From a checkpoint of a small transformer trained on Wikipedia: 16 layers, LayerNorm before each block.
Each number is 500 + 25 x the weight over its row's rms, rounded and kept within 0 to 999. Layers, rows and columns count from 0. Numbers have three digits each. The size before them is the row's rms in percent of the matrix's.

# v: layer 9 attention value, 576x576, rms 0.113, rows 323-358, columns 384-575
# o: layer 9 attention output (transposed), 576x576, rms 0.0994, rows 323-358, columns 384-575
v323 084:531471490528527488479489554508470511447506518513519547517470479492521465483472460512495449513489499467525468521482531503524490527474476476509535535542487488515514449447536496470490523520512493519523528497484520502533478485511494484519494503550505529521518473509546476496514482522484456523490502495442486511470478482541462478507527506444477472542485526493509448476509503482460496494494533486489494559498520541513430511533514511523472500523507500469532517473482499530515495497482495490543478482518528505506516517485478503566522479503498471545494519506517494512482490489505506461
o323 091:525512449499507497514505501517506497495505513526493485512454495539492487493475525502543511494488462511503512514507579496473545500508511467535525471532539501502481561505491521505498526535533500457502508477472453523508510531472471503492506511471499547467514485493475475507480525441503521518509527490473509527493505495500462439502502465513485526516519535506469493516528452520493498533493550504536524518468536485524510478484489495489503518492509509529506521530506444500503526511477529514499491514489515515477552490504506535482495480481496496508531480510504481501494559462490528473
v324 086:507501468465526517462476509487474473522545487503475500551519518518439467477504501490476531529518511500503421525484484483494507454570518524499478497511459473504501499516476510509486506473489517525517492496549502513499517509508481462490524497515481487468484504460542514485570504473527485499514475476527499511480495501495490530496524539455520495466473553477518492508490493494515482509513498521555504530475464490481486532501507513469487472526496508531488514533502519506491462513543463488529486500509556526514457477511489467477464496504504493506535472491520488478517533525490510505
o324 089:501494519510501511494520439473487478487505508483518497486522464520435503516439497452526503506452509468521487475503472520537470505463481525472510534458502536531480477501490522444483497467474522498487490512450497511484493515480510530531527493480514560501493497454461477532463529492517487484558521498488500513493505492479475466503462522463514496485512463536466481492455459473484527472451511486496500516455498511511500502507489466558492512490500474515475494489554503468510505541515476488505500477507497488513521495487503518463501463480491526524517549553499483511504504505484512494
v325 091:470495500485500560487542454514493477505475511499488477475492513470485534480517443475503466473442517466467510493513507516477539474471475512490532517491497531533496504505516512504492505526517508493506510517479462503455484495496521489461500480507540478534492498538465483497468462485473503529523484468533514485500486511480465496506484489514493472455498502536495532513471495521436495514476460495499497526454487511460474513493503527484508443463479499471477480517520479498507509455496518516476491495485464486468510480526519523501465477507501462442525506495477532533557467531461540480
o325 090:523483498480437510519481459450481468514503506497486509518483517548483456517475504477488501522520494552484473482478467476489536494530495481488480499484484477506504471520497498517469464525465470506497480502515465516501492487496483481472485542475491511519500520488437539578524516493521498505503471489500494540457487557490508484478508529502482460503499492495471512495465519475494506528486486470504530475485507488468546484475509520484519484519491520479461468478511523478511549499495487445474533529543545500493552492508505474502540521521516426458498505561488471520506459505514462499
v326 097:541481471478499501491486507477485508521547539502492498498488509489515514490453490504532536472518485546453436472529502477523498532490460473496492523515465493506526515500494514448495507481532511508497512491521464509513482512510470547519502500470486500516502524493499488485440524478506534519469484500494530514493536495524457485479511507494453561484497492471518530483494455481543529505453483515445546447494516450492479521547526499487504540509502509516501519485524514472461456513496493513510521461493469520501467497496464508504484481529511496474490524514532516526488547513527517513
o326 098:508452501543523463523496409513504527497479552455523519526490509464500472506485495466449461490450500535490436509503495524511520495515499520491496518501503542572515518473534494505512472513501500510557529526490501539516558481486497473510495546501526493479463485521501487526515498474517501486520513450480534487485459534500522482470462508450505488525499491497507509482518505496509495521493551519478484530492524505502474522523499501479485478498494524499496524518544543497465463497494497501524513473456521443519516503500528492467515518453484519456502437517458481457498487461513499521
v327 088:464459524450494437566534561519493485497484525509536527500471502510513484464473513500451487482530495491509515480469507475522525498489446521413492476477519467541512548501504469464502541449523518564500508453490505500481508524522496510561469475494497527495514486521508505499508528499503469505484508527500500503487473503506509518542462508514507512491532507546502467501473513458502489497482475542466498533483533499490480532513458500489512482514511510513497536534525485486446504542506468501526529546502492478523582497443500460503470462494468492489450540501500494475517543503496520531
o327 091:449487526461503513515519525532504462508476477488480473521497452532541516489498516486445502498455479544494496513462531498516479498525529488485502468498496496556505504526551509522491522504498449501502527536499522458462497495510478518492492522517442490471513539512500505509497482517513495470507439514475483505492511500503498491453502508486527477498521503520486512487506457552519469477531505515502499500515498488514493552509492529488496481479486510483557496482521494511506470446465509493530495509487559533547448496498471494443463477472534543487475511514517493509557477499539526486
v328 097:475512477507494485502554531499462507508472499470515493524500577507501488510456483507490476524504493538539525474524519526506546554502502548481548498487486519570482507466491453470505520505540487517524504474487516468505503437532522511524487515509533502519539515507491505528486508471503506499513524520539457503530478494458518515531494473534499538476523532526490475542468510488507498504544469513508475506524519490503563503458500565515485500503521464483490502493548515538513509539500503502517514509509512503505575509503512485494532494479485519520490531513518508494538492500483505506
o328 096:506473471492501487523493461493486435505505508476483491501463493528468499527420551505488459539489488452523505534507543480490518493493501512486517476491534485501493514516547468469525490477490473481474513535480473538521435513502498464510521525489506508527519499481554490486478492484549490516489487513471518530509509567451485515457444551440476466485482503484513519535492496539496482500527508494481505503493521445523489540521457494494531508488485519505497475496513536480518472496454492502512517504491489526504501510471441483500499498532490499505448495558531510501498512491479501457
v329 089:497495516515477517522551479481484522495481546518520486521540499513514458537527493522475517487522548472478520502468523446511484491504458495506522513475511517482490487479476502545539453504522476495461516470564476485516482472482452496505508531463481482480509512510530520469504512538517506489497469507486504448496465473470519474504515500504508514501498519509496513526483494520464459543491508508514517477523419497465509507507488498540502473511494520542484493463515517454508487534518546485500502469530479516511478499526484513478514532515490485487493492449481519495504489480457522471
o329 093:524509480509488515490494468488496479473494520520515501509535478479472507449522512496455465479455511540528495514488504551478486480488514532510455488507505510463506513452459475509523544481497496528518533485478508471495518499496492512519500505456471493503445530516503495519486492518536523465492547466469480508490521490511499462493496486461503545529484460513491521510495497526529466492474493539487501506495517510519514496462501540528525510495523562493502508506503505477514437453482511495505463472496443482515551508492494471510546480486540484496487514514458460487545541526495476468
v330 100:516493491448519496496476436470532490477495486464567490454492497551487495518461513484563544505481475503460480483505502487462482523474482511501509455500465442495475460493513457493496488488444532487454471503502494508464518487530488474480448527512512471502482478498514481501505497474485498474485540511530515511486539533518437539495511455535470484483482488444533486485487481523548548493487480457497482482485538538495506487525508430517466541539484494521497498504487489529510449481513500492509506494514527455477538478430514489487525529452497488497514501510522491479525464497501545460
o330 096:494488524487534463465525506559498548499494475484503499474490470502468492517522503488470530531477409517468530518474490512441544464474536526506499523463468490465490515551572558486488497455492481493541492552498490504514471489521552493517506524514501481511458516491472472513507521457516457511492483480561510475486529524487475515500509467501479486480472528534509484522504494490469505545481481499480477492496510501473496505491453482491511522488514485460498470505503476498529487507493527496473537444513516499481532461499468479469491489486469519497515505515507497465481496512487498510
v331 092:550493479498543491492447521517537522547518479452558472518515507531496501466497483482490532564489493504494471511475515498512517476498515518547497464499456495529483481519543520487504476513481529525454503453489500505495513550469522490518487502515485511515481461477531490484525556460518500499477483526504473503520483547540537561482518547478542496514488485504521505512480490481467529508490538497479488503509477511517510503497506478529498538498502460517519514479521508527499520505505473536498491530480528497522527488528493442467471474492540517560514523528514496473483522499466532572
o331 094:510489485531439467488486452505530475490528487507483491497507475542510522502460468494490496551477536499490558501464495515479492495515532478449534500453483495478519550459499477512460503461481461480476475538468526505502516511471500481501493463477489501476514474513486475509468496525492522520457505466489508471511512503594445543519508445506454444449540514489528518507494503534530510493481526510531516516506499491554547467464514476529484525515513506542480517495505507541479490533470512493495534484472528506471507507513492487479491412531534503521450495515494546474485504505531536524
v332 090:508508554516519531504524523486492494514543488509507508493468521441481489478508485458495474479477496483501506499492505503461534476552526474493493517491478505515526491513524541506520510487512484492511416496506520457471504487498484529521510458530498496494493519472453504487515486533454522518519520460457502506483561489484508493498529507530480497484508525516493451486484530488519507494460527505454498470512485469527470478490498445493444519476510476434513465505524540471447515480455453501464442496472510507487528471511593475492503500530536496477502479483504501495473504475531481499
o332 092:574452538523519510505492549499518489478492473459504522505471476546519496482481529547511555480501506480520495506536479510536548473458500517463542515501502519516489505474506495475527472484477476522475523509513544498492508463509523490490509509526491498507484510498469520485485549521530489469533478478466498500534473508494460514515493499510518512513499477483538498490476471495511512482503467486521490493500541514485486481469542492467543516526501539510492533497502500473488479456471497518460543535509542486528510471522517519537486543523507509480497528502526491505471494511513481511
v333 090:510506501477503476544496447505491514486507510492493505465520506475483502496523468513515471489466517491488525502508527492459459492498485490470460511527493527501521488479491522486469453518466500516484508511507528497489536474513474535504443486460528489508501530448493507484452529473490537509509496488523451483479507524449472572467489483477453464526478495473499462514511509519504527487534500515468473517478503491529497484507495520558504566500481496526478503486455551502467498500487494494521509494490462507484498502539470521530472453512482533522481518477489517505515476490535514537
o333 091:513449526550490512495476485487529505524451521519500489522460467473481525469497456477513520516547535508464536464508479460522490504491523474501525505456555529503500471510488485485499483492492459512494504491507507473482524489508476506515518519480457461455513512488531491504518496514508498481503500526481474500514464509523536505527520462488516516517526488468483508485467504516435510506524518526489535495501499510526502460495514523480513478529532509467454527509490459541536512464487541548477471493455527505506493479465479459547500480516483482496476516517521477478496518484438492494
v334 092:535525486499462474498531466507510528482482496504517503495522502478493480518504520491486528497439546511470503525484512486473496514516497451505510493499477500505521457481514510509483510485479504500445482463482519511457488509506509503481524443533528514451475508457486463501498503505497482488490473502497473501482497494471519525485514519494473456516444508504473501515507503501477489488506523518508493535488477520525457495466529478518495512494509488510494492495441490508504497443555510536511494489466525500519462483504519479507507504505491491526534531493457512483521478494510488510
o334 093:506487507476523507509470568492500485444489474478481527453473471533421505463483485511534522547508518479487482499477482475485504513475505477470465467489509575514507493463536535547489477479530567481471539501467529493487473547502506509478514485488468532498511501504475521512521521490528486506494530518489514482480526501543498507469492514518476509497504456414536496496486481487495500507495464486488473501479477534514554495518504517529529511523524478501447500475525549525486439519498499537516524495465482480469457460471512490518548471519477455465516484500488539497536531478457486504
v335 089:473505527518479456478507478511484492550491520520532487474514522494518517462453524492495479505447485489535498484525500532487470514503507488495491497487489473483497512506465495515482496505468435499466482490448461542512488496518458518525469511446474469509472497491457470514472510480495481452506537517523495557459492526482519506481510468529471456506534519490491496511500498462508528507519480502515519511480560511477516460523502521530490484503524490498483508480502533498492496520469476491458442499483521470499529542475500508521503485477540506472451537523497509495490482483446551504
o335 091:505491481496467529502533575499507540497498463548437483513537509487490486493542472502508469520502490504524520471498515475502512469510481511523510457526525497468528482558472505515516507522546526522528478529501495494504455493504513505524510492525515501507516497494518464452493491528494514496502506530477499542503502525457514516508514500531483495496504486496450485537498513532498490539498565548481521559523494480502459507528505479468486496512479443514557472478465499494508480474477504512520497483518500500510494524467496486469520476475425509501495476529508473474497473536516505485
v336 088:537519473473509493502517533494494490501487486494532503525515500488509501513506467491527521497530455531528455537516502503492500535467489537476512496542535546498513539485536497526493478475506505473506465459524537494499512494502472468482499508566532498533563489536529521525532492518504509519494510501507479486488532508483510537466504482537524513518510497498515511571513530471535483507521487536474505462494496523503539544511473501507527517504512513566499542530484522533554486500501516526473529524483467468506479485493498494473511503517480537488520510485471519455537499492471478475
o336 091:486494492506571526473505539516513458487462529436492518494480474482492510515480473490511540493492478530524459498505479488544481487477485549483545496542497516534502496522479467509443476499515469482485526554492500506509517504497524542530506557486523484541479548510522498525493448479509472506523506510495475450462519527494523503464474510453464502464482478526514445481520474483545499522487485495491528512498493504499486501493510542483524485530501532487483496474496487499541498537507460506544493501502483525442500490478496518474505513530463533502490510507569520506491504562484513498
v337 093:508495523522521495492490473464479473493501486548489502517529505515521521533506466486526475456465542508482494468490481498483492501554523509491521507481489546518458460534525496488444482501487525508489505531513494510461529476485478487456476501501465470489482511497500517460517507466506479484499464517513474464548514484480466461491508513490496491523487525457495544490501475547513505527447495490443508508457463514516498510530493479508505523481504516506510469497438468498528464518509566480499521487478488499478465490519515478496498467520488470473547478506510507486500493509489491518
o337 091:503462492526480541530512446523482518490508513489517524530500549492497488447528507481515530497482469501530494454502479463496488500528511549474489521509518488494514474514490520477502519538548516531531512482458493496516430466535544527486527491462534502484512476514466453506517515524500499486510507463527521478490480482501497530491504488480521529480530481515455479529496512458495522495465491516516481522488519495489485467518507531484503506485522487448500519511547494505477509514517487492515457514480457496482490512482481518520534495531520477503485501464495522504517529501517462498
v338 099:490534524571509510516495613537526497509538479478471515512442528524511446517543512491477517479515489524505479467476540489504485509494503454500491532501495500508479547502465529512476519479542516465524536512517484477487507515523495477473513492514520505541535478522492514508459476454513521528488535500516482541475476484536513501454486518491491503588525515500533487482515521481482499528511504506485489456524511467489469478475521504495522520508486479548505538494532485509533544476498451454558515506485495502493509522460477497484514521492531485495507529500501507511511523461502459528
o338 092:488493481483494512494511573555500503500481514461527459463512504505470534482508476492474530495465498521499508523520514466498480509486493534476526512472498517483468488490498479482533476543503475500530492496509474485507520487522507487523472495523521518574503541477501532472522467492526527499519508518488526478491439496472528480507524508534473524466496523480476528511498496508499482490506481500544545456532463481518528485520515515507478538529489446466518471505494489475524481518516551443502526528482526468501522489508512493487530498567548544425527465489542452481495495549532484485
v339 093:471507499451472501533508482483489519548494542464511447464493497488514528462516494474508530486498516493506459450457501495490493465519437502516535496498520479521503539491481456437503489493527489491511490445515505514484459536495524513473499490497493523488532500508483475477503489501505497506475513500540480489477518533540515484500515527509507485498537467474562488512479485461520518457481498507466481478489538522504552508511485514556496505538477528492472496482531533482470449550504477522514496501464509502481472447472472487460466506490501494467469538489491530488469551451488494518
o339 088:524490487519534514499525495498515499541493501492454507508490469426491529477507499506509482534520523519514544492455472524493478496494481506490491509477470511503533536468507485529512506467513470546485558479499507471514530492475487512498534470507546478495472484486517465479534512479500509490478458517477520492507498533483517517487462479525445536519521513471567515504542532498511477525514480511449476492506506474528444472536511512504494481491464477514493471525510519516522541509537516506496498531495535513494504497504512492486520502538550550488515541546521450513516506507545495527
v340 080:480532532489480503500530454558499512497540529484477498506481474475504549508488479486484490507448487499561489487527500499508506500520520483486570490521526512491531503509560500485497556552490513485461530515491510456507489495493501467492498506441504511516499485501502555517543502528504554473490519511501504482520531527503536510481501474517515514469477478537493482497526509505522473525500467519488505485478494552506534471469490527472554542495518500476521469514543481503535507507459474499536466504524502530500502506526536511469493520514497476519466537482484494517537482489509473514
o340 089:471544562439534497501490508451471502501521490502513493491497507521549503480552489560524490537495482475470445496436521500510502447496520461480518524505520488537481520489469495491468475513505443525464468478521441474484447514501540523467476509536513492511482487500506484517453517528526489482459490450471492508521497480523511477483498520515525524518547520501491472477444445578476471515518468520514519518485486501552494518506528495519512470512533513515471504509488506523497495512507500483502477541511485498491511493513502489528533556521502510481499520500521506491521527525541444479
v341 085:484485531485521454505498528516475496504495504504510474472452456499534493467524507452488525518492499514478500488459489507493478516499505517508480515553482496477463500520461485468493559511485505493480472459538512487494417548480488503468473495519487525489516534512538490541492498474505485479507494520457497517474478473516501551483524463467498470514523509507532494500549536521499487499511548474469546489475516509537486501500500476486537507500480529506470575432536510509469485527490502476481458470506492517471508512506481475477483472467513499450467523532526502470500549473522518512
o341 089:477461492496530492489506449529514534509488487516540529538543558498479491523445500462491510514496518529470482478489523501537485488502501539475498506549493466508465526507506462526462490539508485510450479469495506463525503505473484505549500471474511531485542484483525469527490494520499461475530499518484506520465509548519506472522513503523444505509526506519497521481503503511501480474425508521483553504507506463525505497476467473476534488488489471499501554563498539485506439517509515502473547492472486519486503533489498555493501525508489481506479529490468539494492480483519466484
v342 084:465519444490525496516503444487476495474510498527508495489477514506547503505503475551505469478483507537513504564507505492497500523473539540471495511510481535482511497490490485532488520455500513527479499499487512515478519527499480506481460489496508508490471485530475513503493451546525473520486495514496533543504494499509526498494480477527510492482447481512487530446470484510479426469531509507525502477491458479483492473471475511514525532449474522472471470506516475529471502504492532495497488494495447487491491500504514458475536480507478492507478512506504497535486499499515494526
o342 086:451512492472521496548493498503483530529488511497494495457507518453457502521513538488496529516521505515533479494522483508513454539500529510557496505519506466490493510492479513513498505480497489493484496506492448529510470516494502485500478528491508500500525471517491494487504486470489475474496516525487530519519530521510552497529449507486503521482541488519530540537489494480482498518476506518514499548519469489489498496483502510546506507548484524496536492527501486473483500527538504518516504479510461462501476477474489477504524497489493519507468510442516533495451538506545473494
v343 087:539492539463494512492471509488541508454525479499494507507502488522480507518462477463538507480471479515510493463482447509504505457514518497565518468537481528460526481497500521463468535502492506518526484529499485547499479552513525463467472468498492499510513548503520491510497442511522503497502517474462529510459486541550472486494534470488443488489517489451538486447514481500541508507467498528494498529508526519481505489528498483490518496481430538508516509515488510528551433507535463509517491488493502492475472455482474466474494493488503491476487506496455499507515487482498500530
o343 086:486508478464504499491467561487473525502520501499507500526468528465478530484514526485516471446489488469493453506522449493418502500446520482457507552484475479494514531496527519520508487514497535537543460508495529485530493499502544447490483500527535524542510505478519462475519520485478535500489531473568540484491485464492481525490490486504471508508527481516522496474518480470510498494494489462552466475488479475453496489501566534472475529509494485465502465486490484514482540479501522497486474512496546534503522470529523504489483514495472479445491565508517530499471477495520520555
v344 086:515482501476511463504472479471467473496506520470501449497471518514463494486481505453563522465470469512513494474464464500481473453482525467466501496505498490477566535576474465435505496460508482508526474475473444498529451477509513490472485484509520466536463479489510512502519463500491495459504472479576457527508537522534470489536548515480507478459490525512472519502448468480527538504513492492496492521498530501497486511527480475462492424457461512494450518521489524428465448501488498515517533456464537506523498490488501495504493503486535482516495483510494523516522495490483494492
o344 091:496500490505555482487540488545532484522538495528515539528521477526533512512526529503471505507497501469507512502537506497537526475525482459515488524471497491503497493469488518569494506497473548511538488507544507522504496515504514514506485462505470537517543485487507501466509552522533521477520500565521495475509524480469549508498535465549494466518567474485524492476516476493450531499514554545436498471471475505523502540492500520540486549521543486501483525475526501511490491500497506544485512556481488465539518492492522519497525493527524510498497515549506535510492480444477490532
v345 088:497517481544507475502515509517491471452475526556505504494490515496498513501497514518490519487474507509436470507542516532474513513521478531464493530519480502493502465484519464474495470471442498468446504534477507488537501499521518510463541494531522497495454488510520494495475513484500500492512489490511500518485505494505502521528501511468558499464539479516501521513485486532470509472481512534470536499502481525483488522490489532517491476490518502539512458502464519484525518501514494511566439488541509469503520516522505500539541490524491543520506484549498548503452480466470472481
o345 090:472494488550496494519482393502505588539485479525485458498514478520514469529483492516493528504480483493488502516492480535503513494489512531534512515481497507477467525515523522509480516454533514519530445518445433500545532486508480488511503510463505501504511495500492496541485504472538492529534498528505476494513523500508490543490444475470530495506530487465505513520418473485512449524510503485520478523482466512526508490463489480498461526487501526466497481511485562494517520516507503502566495504478537472493464512495502510494463515469479520506511543527477501516537516502527496495
v346 095:483483495491474473523512489529515518452478545488513467524486496487546495496504512493481500506492518529455491532513482478491515525539521530461478486461565506524473506492528486551502450511518506480457504462476526471544507540524533520520488532529489506470521505500471510465485524518517513466492507580526479516491504497492523512507474485507490474497497485479508522519532510496483502500507476499492455496469521548479477500474484503518510559529522507495530517428503526492475533480557528555486498501508510530492528518501534499494520429483465520526495464483493502466499488511494503463
o346 094:506511521523470479511486580462492477522500488530448528489530471466469490508475500484514503518517467521481511499479510507497476487465498532500486479490530491515514491497465461485468517466440527499454556517483483496508483476510474550479526482482494505459435477528569535537501497502461485473471480456519476485488512484440451501464490477458473510490519477443476498489503487518486480498484490528465484479498520514546513473490440491483538482481520473482511511474511511515450497510476505508471519535463511467525468517510469504507471471525470441539466475518498490489522506488456485460
v347 085:494519450539500514498479508532512495513512449461506537526507480523482513448464486506497487481454491516510507445502512529490543527514481510501462472466497509530498471545542487526500508517499528493496492498543506519558483544525462450523426540475526555480511445543493539471486523491536494480441556544502484489476501497518484517454528505523538473564462543488503487496493466486498494477476495504475487533510525507477509501550482485497482502505529518516455501441527504486531526515482457501496475486505512487476547498490479454472562498517496503542501489514511514474477511516507511503
o347 090:486455485524514498487507538501440465496507460510511446481479500509467517520528567509514516591530473516536498540495529527494508492521474486480522521529486516513497521464529514509492515472489492493510494537495504523505491469496502541507509464486521533509480500494514472507521546564532503492467502441519481523560508553497500520447533471473488496527498514517454511518464535486523469495511511489506498534475497503509515505461537504499471468479535527502555464516520559537478466544506513512546506531520522487482498508527487472485505504524454511498468506490503528467510521518528483498
v348 081:523471497548502527503471500534511490457520523496504494519472479503441536519523509471471526470522527454504521473516478525477553516506563565561509511511497552496547510518513511527555507464524502466525503503524477515501494500475516499474453498477527527536491501518481492529513533488514519518505526513478494498528509505479493493509486547484501491534504511491478493492479491447512516498528514505461526519512486462514493495519498506488479483522536456466514460520511510495519495482506485509435488474485447469463507535534517500519524524536517446483495492528520525481480529511520551517
o348 090:479527506453454470498466502519455517489485547504491486494478526536505458480499483499551499453579477514544453486513424497504555496508459511522509516476497514483471489472477516501514482524488493527511514488508535490538546488471462531486511504497494517507469471498501495499518555493509502528485486452469527514525487501512506517532457521491519505480518495527482476525475549508472517524497438484518496510515485505485463484471528489581478474478519489531504517534485518535479517459446499459545480484464530542539498492492466507502497490505527501526488461555508497504491473493509522527
v349 094:537476468508520451499531585495546512509481506486525504515518463488555504505541506547509482464487461536494519520529481513505513494508501483514468519478503523504500494493474541524488516515516478502515487494509532498511506495537490501535488521482483522503489532478523487460487575556472496549481453521538491480489507470497484493453461462504462526573510530494516510503530523529492499483521503457521486484507483549464491511494472486483519539519507479529528510459527486501486515490507493496524570503554510500469527504481526505519505497507503532547517472519505479485510499494489532486
o349 091:497554499536530487479494562501509526500492483504445532531506510492471473511500506501527478519521492463448483511520517486495543529485520495517482473509458508529544498451529499522534515497489495493501486511530511497545417521462510510537512506474433513508498513506503503524510464552505494488467486456511536461538509552509529500552464486483535501475481511507542461509510501489497519515490496511491487522493579500507479516525507485494478487515517476496496509484479466482507452506499521508503504539514443525520495498490476488469507475508469474497486490538515527456505510480524470510
v350 086:508497488503438502550534519534515455501501503508489499541526495456550487523484482536511500525514499517491528493442495488509501531499526547492460483478515518512512499515493526527479491538527511542461505451504526451513551494509513496518475521472456505491493512505510497488488491498516454495490462487486525455565513478441546553474485493522548523505518514474490520541507471530468502481520539517516515501546500506508513505526473489497519512489501520486526527494450489539481495529531517479493469500551427512449508501553537533519584485517492484500504506472508500487509548505473502491
o350 091:490519511493513514488524544445535474545511519504508493469520486494492501439504512501476494513531537488489523504491514517512484530477503501479507519505517483486509550542504544503502494524514505520506521475514501527508475510443473498502484473490491495486484474507501478471504501535507503528479517496540448502513548507516526497493503528459470499471407428512535470538495535507480491473492531585527518491528486512502512513468464475516496486493476535511518452462526509497488511469509494557470525500452443472517468505504475482501525518512520435471497462498512532400501470495485499534
v351 094:482510501519524537502511458515499473513506479498529523471499548495478517478471500517527507494472565471489520505516513512497504481477548488507489494485494555455477527512461512543556490521492484458496486503571488491524584450479476489486479517441503474476484503483497456524546448486507446512499518527430516498448532514467505511472480507454479477466532502517463551499528511509511480481502460483517516542515471523514544484504509522492471499475482521482493489517489485528474529487475545508502482515484500511502523479523503520531466466494458508497503505439511501516516465491479504499
o351 095:539495501479558496485476395492475479513471495527491499501483508486518509538521530494503503531474463490524497469493506484485509530477538482502477494501542451485513475514470485498500487485496450471471524448526540535482510494498511487531504503494526491536509501528473498535518491483493491509489467500518507503480507543482539515509535532535498449475482504531540470515471485524500527492534497551475534478513544493503484463472536477503498516491521487497468525444473516502527497492529491488504509450490467495523487517473542539532533496527526516516494447491477477537497496532565486522
v352 091:467500493487528503512531548509528521494521485440520463523490514480526517475514515517514606509576506536513483509493505505508504499543504519453573479531510485554473508491493478500495468506537488484478514454521546472522516484472542520497531515510548513531504516517525488495486481496535498536524500507463503491540462526520511508496452511484473469518499484527515449505506504500495517467487440504495549502523506504519499509470477484520494461497498481518523507477546517525507500491526445519553529492477477504453522528533470477542494546501485527513495511498496516482497501476505535474
o352 093:505478479509521466493541522482508482485457565517518471460483490492461494515485511482536494521526553471485484493479500470447509476477491555530521501474488492548533544523495513504524500483495478505480529527503540477499500540539517415481500476508525549443523484480511534523512548479534497489476481524497502471485503486499481512502458586509441502483512470482501507493498464542509579499555489514505469507496492474524532495521465518503497494513488505496491514487503530501479518550473465490508480494493438491509543491470458508480526516520474508485505497490510513491509489496467485525
v353 102:553479469514489500506499420502480526487475509498478524514525505494487478458508480440503492490489490462485510508503508457481445500476513499551499474490485506478518443540474534491450467501462507536441519552494462447528500467474475489497489484507487499517476481499494485454495481467518511525465492530476507464500494519466522497537528446499507462453520504502512568488535483533503503509520486496525500530503485503492490485489465461451509492506494473490469477510448524461512495503479515510467491497521509500510523471531487497469522531522525487496472484446456507509494475494481498467
o353 093:470470525511496537523481493498494507491468487477440486504503517525511487517502499511514515454450480535485479448477490470490498511454507497540497464530509521527539485430470494529507488510519528471505518500467516496535563471474529513499497494497516512470536503503510493504484507538492544497478528458501512525512462484523487435540527477458521530543520523518511487546497480456490555465499493462537535500481515492515517548498465475476497497508530484474506482466510476536479464518486537507521485475508512506496463497498509483498535497506458502505521558522499527464539538525477507523
v354 095:489480474519442504496468497523520497494476481506525523512516497458509487507519497546490474517521504509492501508527518549453444534479485489516491499496528483488435450498485493477456488528469511482495503529531518489535527529509472520560468518515439558473471483492519539490517499542531531504529498510447486496524488492487505523509439471515491472514517476542480533459502509490497481498477520476531487513468490497471479472515501511455512497483488459482486500515510457511487484502519496493535534500510529495486518479515475513504509489498527458546514474450489467517503504496502501525
o354 098:481477463541519506520484480499489466487482504466501505517481521509503474515492472474504459473526486488460447479527504493523470507470503466504464497491509475495536527493468538486511487513490507476517480478496494494502478486521490528514527464504499543502491506499513506486510497509547521455507503492516507537586506556492453516464519477498503476500532514459484486481540480516527524481485492499468499501509486518536490469484487502488478442522527517464511474505517471514512502545483479512463553482519511525544542513486496456472478491500516491494525500550453530480489522500508469465
v355 080:494466486528459475420488498481499482496476510528448510493470505478477495478514421489471507469515456563474462469501486486515526532534489558498532448480501508519459501477497509468482511547503517516522518518470479490490505491493514498459507520484516481499522499500480501473513485509510527476445503491493523454510477478539513494534535479522511510495434532509536466520498546492532493506508503495526490521483532543421495493466522479518493475491474467494520492492496463470507502510535464495520517481487492528492433534509456493458502519543495497524508475488508478491500475497494485505
o355 086:467489498475517463505439481431480491509501514503517511536498512496476458487506511524500480504480528533516509524528487466463546493480425540542528508486512509525535508502550485488493510491494524509529460513486443488498488504515489555477511497504490504485523550525476528542534522483522479567513528509507491449502509496478476482472523477522488482497506478506498517533487481514520518479514433508531487450528469504502518509476505484450534498533484499531493473492492483506497501472522502500534514523517478499546509500458508489541476516469466527530510491506532496481481552505510489461
v356 091:532498482518547549515485569509543552449530517474480512520524488470509491514488537486492523512550505515522463507457473536540500484490543506517470519499543485501446516499503538517466519534511480528491484470503539544538482471494480516497497510496483536515528519521488551421518524515494471510488497463458508534502500524505523519480522439483505510530490531521504484491538518512501507513527487485504513549563506541514471491484530479516488485471484491492519515495451496544534526534480463506478536519510496553498544527498511529517487527479488488469467491520508460528517477478528460491
o356 091:533535514506470510508494440498465482504510463498528498530485477526470474494505513479493486491497557468471477491491508475478443492504498506524456494525466552497566465542527503519497518508495529485502506480483519487511489527474496492513510462497479498490461528484499507497505493506484514506467510487529504533495484464506506444552503423498514426491501470492470460490503502507470544495486510512490471531482553449453506555530482528493493466519465509510491475471501499526487499505493520529510452520516511503489528472518493511490453549489489485461498482489487465499486558520521501529
v357 094:451480518454494500478478496490500539507510521468542485466473470476462540521524529494489487491481527527497519517498548504494497476466520517517472519491497479532506507523494487497491472506454468468476476549456520485510492546513498448476493481525495521484481538493559484553491516518461467472470491534497482462456515503527514507492485492531472498511462508524508490527498500519473480522530495486494481532487482508511478471475470526483579508528518525510513506503505543530478541484531445500528491491460511459450494457483474488477428455507535533514489521490522560513494488495467502513
o357 091:511473517475459527490474486527533514468452490527483509500498515526462521535464516461496559470479498507496512481517491470500470507489494482504505457471488510541503566502542481468478483503495506490511535519535483512502533460502478564505504488518460576478480499515493510477465534515524497500511493487482487522503500541520514518514456510522451476519505495502497516438511500460510483479524502470473550478525548513534489489511534483505456474476472494513459524485500508504482506528483525477498554456498502498496460515554477503494520494453512530521491484503496482513502505509483485486
v358 096:501515496550503500552470576498476500535538533488497503498502533528495488532532471515553477478489494518521485505488508545530523531540526522497502523526534496499511461464532495524498481509521476519519497503509506500528514503515509502525500551481524506523559526496504506518507492535514567515459494545494511523524485453509503513501536470498513502525455482501492498506511503486478487520504493498489536459495550514522506518474496492529476460499521485509517534485455516505509515519481500511509497492494478514512509519465480559524538528512488551495482481509524530477493523494499484526
o358 090:492531524474518502501471505499482520508502504486470515499466527496543497475480510532542506492516523530475524490520526500499492535515513501474503486472522506511496540502466456489504512489481496533505542521514494528521525466487516500496459472495501486528466509517526527502467494470464495566508500504522498488495508506515531495515504462483483502493503498513511498537484472518494514525503506532531502485486544503513507540543529464516460503533498473529437541522491481525512474502516467494461520520492524456472498535466505474508517459513506483461515495476481469509527507487512526491